From a checkpoint of a small transformer trained on Wikipedia: learned positions, 4523 steps.
Each number is 128 + 32 x the weight over its row's rms, rounded and kept within 0 to 255. Layers, rows and columns count from 0. Numbers have three digits each. The size before them is the row's rms in percent of the matrix's.

# layer 8 attention query, 192x96, rms 0.173, rows 145-191, columns 0-95
062:112099085163113155177099149131137065137153144131063146119105082173089120146114096153178176086133170153130134145128150092103168136109097111116079064173172173119189167157097102115125118135051187108091119109080144155173111141087200150146139138081124118128094104158100143166121160132165128098
088:201081124145129133123083109146097071114174100181145122135133086127093141108102138078180149136120162178120146165159126123142086172109130181107090149066100143059156173153082162130084147108085152158109130093179123147131165158097154127138176098148084093166159110089095196154143151112165141113
095:133075098162159190117146082193153070100179162104142135137142111146081148167112115088187078137122170128125140177169129174120127129110163142121071120106132137110182143127070138113074088093084206138136087108156154122128160131133132104101155135097066122127159085134117167162163148122135131056
070:086156185115089147121109125159103144152130180104132083181075147149133120100131133155070100144121135063137145075174118145167108144167113148125210124175125117076115099051183118136114100112198107088100113157102154100061159165218160120122139136105138136139087141093110112110123121121127113133
082:156116150150108181148122077153078166062154151067144114146177117184140134136065042140122097127125160104132108181160097157112129118124131150134119132128164163126139112132146140111100074154160162073104116118121198136104131145157108182089124127061071137170111114131144198167101089077102116122
079:118098071117112085119182144122151102091207128109112178129118124148074141182118145134141116147128095166127120118115139178097153119137087128157138118177133135136105112095065146197106164217129149140106083096118169095137111032143131176139148141110170151103091139103183134195084118150149113130
080:102168155108122153126131117130098206146112168094124084118154185137144130124128111169047086179166095108119139107166132145106129107148160151132146082118154116180095096129222099103156097117179104069163094158121155120129129133152107158108063104102079120110104107150153110101108107137032105159
086:115138105133090113125113175081165126095216071123163126139095078173096100122114158095161164097140100181103132130148101118117111137132094169154167159113090186088149097095105155221083143150146122180084114130122132120164164083106194137149133098119179125091095156090142147164085113144139165132
077:111101086115161125099125187146202049085105126086153186069094130086163128160132107129146133108119125153128107196118126132185177115105133048103141168088082139189133117115036144120165108124130129167113136104137173089135159094122167118146111145130170137106108163146107092134168146140106158109
104:171134089174101110068100134152163147094147138077125158143131150154106116121135119066161106152153090184131090129165140181103130138124157121101131096164154124106103115080088204135153183189114112139129100095097185090147159106141104151098135127121150121111079183064176114203086119148134093181
081:148119136145137155159118116156092084115123098168103097172179121095105165136107104157123186149129189131135132154117109077166109152128117096060118157057129132118156214161102104101144089098129124086135155139144120132113156182062128112116138160059100093145153117152071131098217177103131144093
087:145125167149165126093121074199100139151125128114152185150174204099170086139106143122112128156120137052147126111118116207103096135136188095122089133101148067151078108103125157089111124133150162128211125136148155140115080147175078166108123107142105074151162130115125118069154096131091108122
077:102171149162164094111205082172096100156208093138156146147154150090092119123149089145103099166122129074109146114168156255142096124164150145122150140136132107134115144140106143141136117145140100114151136126123144091080106122141059117136152147138186113120157127117165124123146126111105026125
099:121109138165094116081135139121156110122132151088141183103113148154186114139110154081196134091131097116147105131116097131115160131084120083152148160195156112130096101017100165121128147165140154143097073107132174098161158070179134124113128101125177187133094138086107093166099103166170151181
083:138208152164110165113127105075158228092109132118164103201148106166123140129136142073138080102105085105132069136117084112093090138107146133132124100142203120056134156037134168143106164161143118159120150145129117132129109137137110126078128110145087125116146173134172137187118095142136139143
106:134139193143126111171123159139191153135129111166170141193117121057140063115141140093132157151111098114107150123064126193135072125139127188081126167067114140114138127112116130087114165130140117200175113128124128120061158094153097097134171096127130050154155093091178163102137099102140122126
091:146136083138114128138175068103143105167092103151165148131093153178156131130127109148145154126054159102129089126110143130130167195055147128109114109126103061055134113148145121093176127169091151071133148097116123157070100163154159135112137093118123109139096146129073107169131233119106173148
107:206159152133138083177103166118133118122131132078117118146204088140114092073121083133079170118142090125121133123102160117162118107186081150098155130147105175174129120166190109161140130147111058140053118140129089125167143086134073148148127142126166175133122114129121155129076070103093095182
093:153157141086136122166156115135100131196080064127152076066135115104096130115109121128132122101066126075170088122151123115095087108134125171105089135135180103049165173181182100166148157102143151112132133095050106118160147157129115192111120140144092145120157135144183098138090166139151080105
088:126173107115108129151164080173183105163102088175186120139090157138164132124135153179154114117092162049107102115079095162123141132131106163127124189132145113064112133162111165114114235147174103116143167124094123099060122112117104086115142138115125093141156132117111105186111176123075110155
075:077140139078127154126121137125144111148133196120118111105094137199193122150102131094150175145193119123073095126080147093195142107155123175136157159106155183215122088079061145104125126127084156107137128135175173079109119145152153104081178141147100169134156163118102136146108112163108148112
084:100157148106111129136194108112128162118103135149166139120038126104148128136171175190056131157135083214091124120150086175120154118105145121159083113104200136105151101126144133110113088166144157115134109112119177154193143159149149132136091091102137095154119097125126178131161073054102102114
088:122129153125136085178127104102159110172138134076170119104186092203153121068153093168112125086149127131116122157099104132151155134161077161086147179127085159177118089151142124171098150136071074096065119152098135144091093080126103156139146123153166190162128115113158158143113099108050083127
083:128146077183065098161120116126122146150066078096188165161115125183178125090116125156169138141084126158128107167100086126119132177053107137110133109077094093071115154127168138100139128187135143059076174121121189149057136149130126101144139091171114146135122143130091124169102152104133119139
092:135113137117100106096139093112087143053138157095180163102152163119111118131075158114152113143235108180181149162162146149116156073138138110112143123141121187120118113125103105119167117184207140110158160101090113046104112087156113139109139122182155169108079143126138144137110190098119103115
090:133103134199117150178081126127211035146194104146149222136173134107135091146180175160178146116112116075136127106103143149108144144116129102154161175151100141098092095131097136166106129114127084116112135174082074133137111095115104097086123117107123118104107091102077107135140175133108153146
088:111061107166176159159148096116135135153127142102123119110113142099087194153180141158069089088113130135178106142198094131143135140157116080106134136121139066107133089140126137156102090076194165099141127063101103108132080152133166176156095065131192102115133119187090106102182119107122133120
095:192073129124148124144125160159106120100110140137079094166133129092115190169118138077150117115172162141113122159172149130137130101145155076121116139128169165197133138082094107088095102113135161147174066110114120090156100140055137172128121153063154076152149060139116138188197133130144178132
097:134164080111121143053143144131113210129115136126048117136086110172142090140161071074171090155185128056103134149136140163123102114121133134147178091143169171106165143092085138086130135139079076180145134142125150113118154113098105156110164202118126144109161143148168132146114134165178138080
097:160120095136128156092118142098134135126097098134126126085126076122160113108139134125130142087194101155119106153159140136058172105098161159139118102156182164159106137074072111134142117117084078173122121132158134104123154083107105109123128180142126242126118129200124117187077092179176148188
089:097122094089146142158160090109070182115126132116094126145113141155145106129114088179085150112172121093112144138129196133179121130185080105073175105129040131161162084175162152144156120115105089103147112170158106150137067127112085141179110177109104158116129147142129088059116109153081107079
089:173179170099123171154061167099191128180075130122145164066089145170156106118154103097140121108140144078130089098095123135144128087127127176137144124157149158139143123149121150144128080100101153049070136153137078088129144133131131154100118137144063228126121178096102109114076137152116135148
101:198108138091116131170145128106071128115100120134119148099147106121116173118123114134057122133129144149183147111161164071135102141139142102089138077169081078103150123179192129156137050110129173044117130145112080140152123183148126189139071121087100169118110153156078097104118107079115118151
094:153133152083109110096072108086087093124082126116161096156117164116134144123119110139098120084095134072132123131159081120167142167170105161166146160134095084106097126217189212142116148118182096091143219119158102101093120171173137082114165118146160141129128147114080094101099133114097142133
100:084220113141121097120115060125101178117064098114159084141096158233106118092146090177145117096140104148097098172115081135093123156095090179100137112119122115081123138138206150137128170193109132104076128137115148168126165139127137135095132137130121126150133124152165137180117157128112096077
088:087120159127119134085136155145178175059133188122161144116125126139126175074143125078104112131176085165129148084122113142112120129147142142100206136133089114118103044055092198114106125157101128168138094160169122102086119106135136137133136075154155135114139228193125134143123096111124115130
101:154160147102108130144160085130149150115123110096194127160106107134154124108154126130114101136135147092105127150075106162089185122168154165125099194160152173153164190187133191088062152127132097123110165100068124134123126125102088135074067144082132132168165110120153107149091072043115107140
100:126092076182121111115180106164071157070129192048120061138141150115106171082110171128106133094146130163159144107131105108151113057173105072151150157134132126162137162157157150182106137152170081180099129094119105138181111139086135110132076147130178117132155127102152112125107096143078088127
092:121166124167116160089077118203179182078151155151127197125070133148147099101145150140168079134161118086131157086104180164088146148118167159119113152105138140154147121059060151106135168110107138154160094137138110103087062048111107117115087140117100082092143139129145162145146093148137122144
112:172095140129120156111140146142064177087099182120105080152122111101085182096109085117031104112157114130159139102165143077196096082188097087121134140147157099143119093142160143135129084095192117113157137121174100096174104167115140134169121133133163106107155143178112134079168071115127132135
089:106133092143110093061123102168071124126131216078091117106165155155158150145051121162119172146111149159102089134114137109186139146100143097102125125130143111187097140084137115089190144159112178117158087068147191106159091156171150128107158124107136138125098167100107136159189139128089142170
105:196158134108114126147114132119123155079101129124100123136057175141163122090146175148107096139170129167134130082127192162157131165127094104133132104189137123143142083178178125139161122189160108105098134114117086109137095082152121139112089156087124187092084114143095097098052142169088091206
092:140161151103088134191129113161179102131082000157158153161065129116151071140187132150144139133096148081137162104109110119141075163129119157116115151133108102039144164154133132095139163120118139107140138124091086173098162140139101109133155136078115069139159130142115115087150156079159140121
089:096119156101138091097133097187143117127126098141153141122128168122184113124107154171157072153071158121145152125129102202119143201096133136086080165095074077112109111129117104101112190121132171112194125121099178126074079122138134153150187080108146053147139110102173136092152160139106121086
089:092143145128124125198164122130166124133138073162155149151099151132154065104105160121144101191140103073108158123054140159164128137160096134104129190083106135144149084150132131150126205135131037123177139160153136096120090074134103135152167140113161116137153122110119136095093112165112061052
106:133134114117108103088221121177197115104111125126107109117087118151164152086134173116147129110112092205161154110121160105166138173102143115090127092165097092121132141126136104073111164141155145145142097067088114150054117094096181105152106122111161052118101107194093160120144160108137174165
112:129185137066139158115076140059128206159112136110141050117111115111151140162159059123094085077146119121109121142132088126126103119123105136121116102175167146114155133146170095126134094145123079129085172130121147146107173114180127108116117182189062198137125111120211109132129132136164087118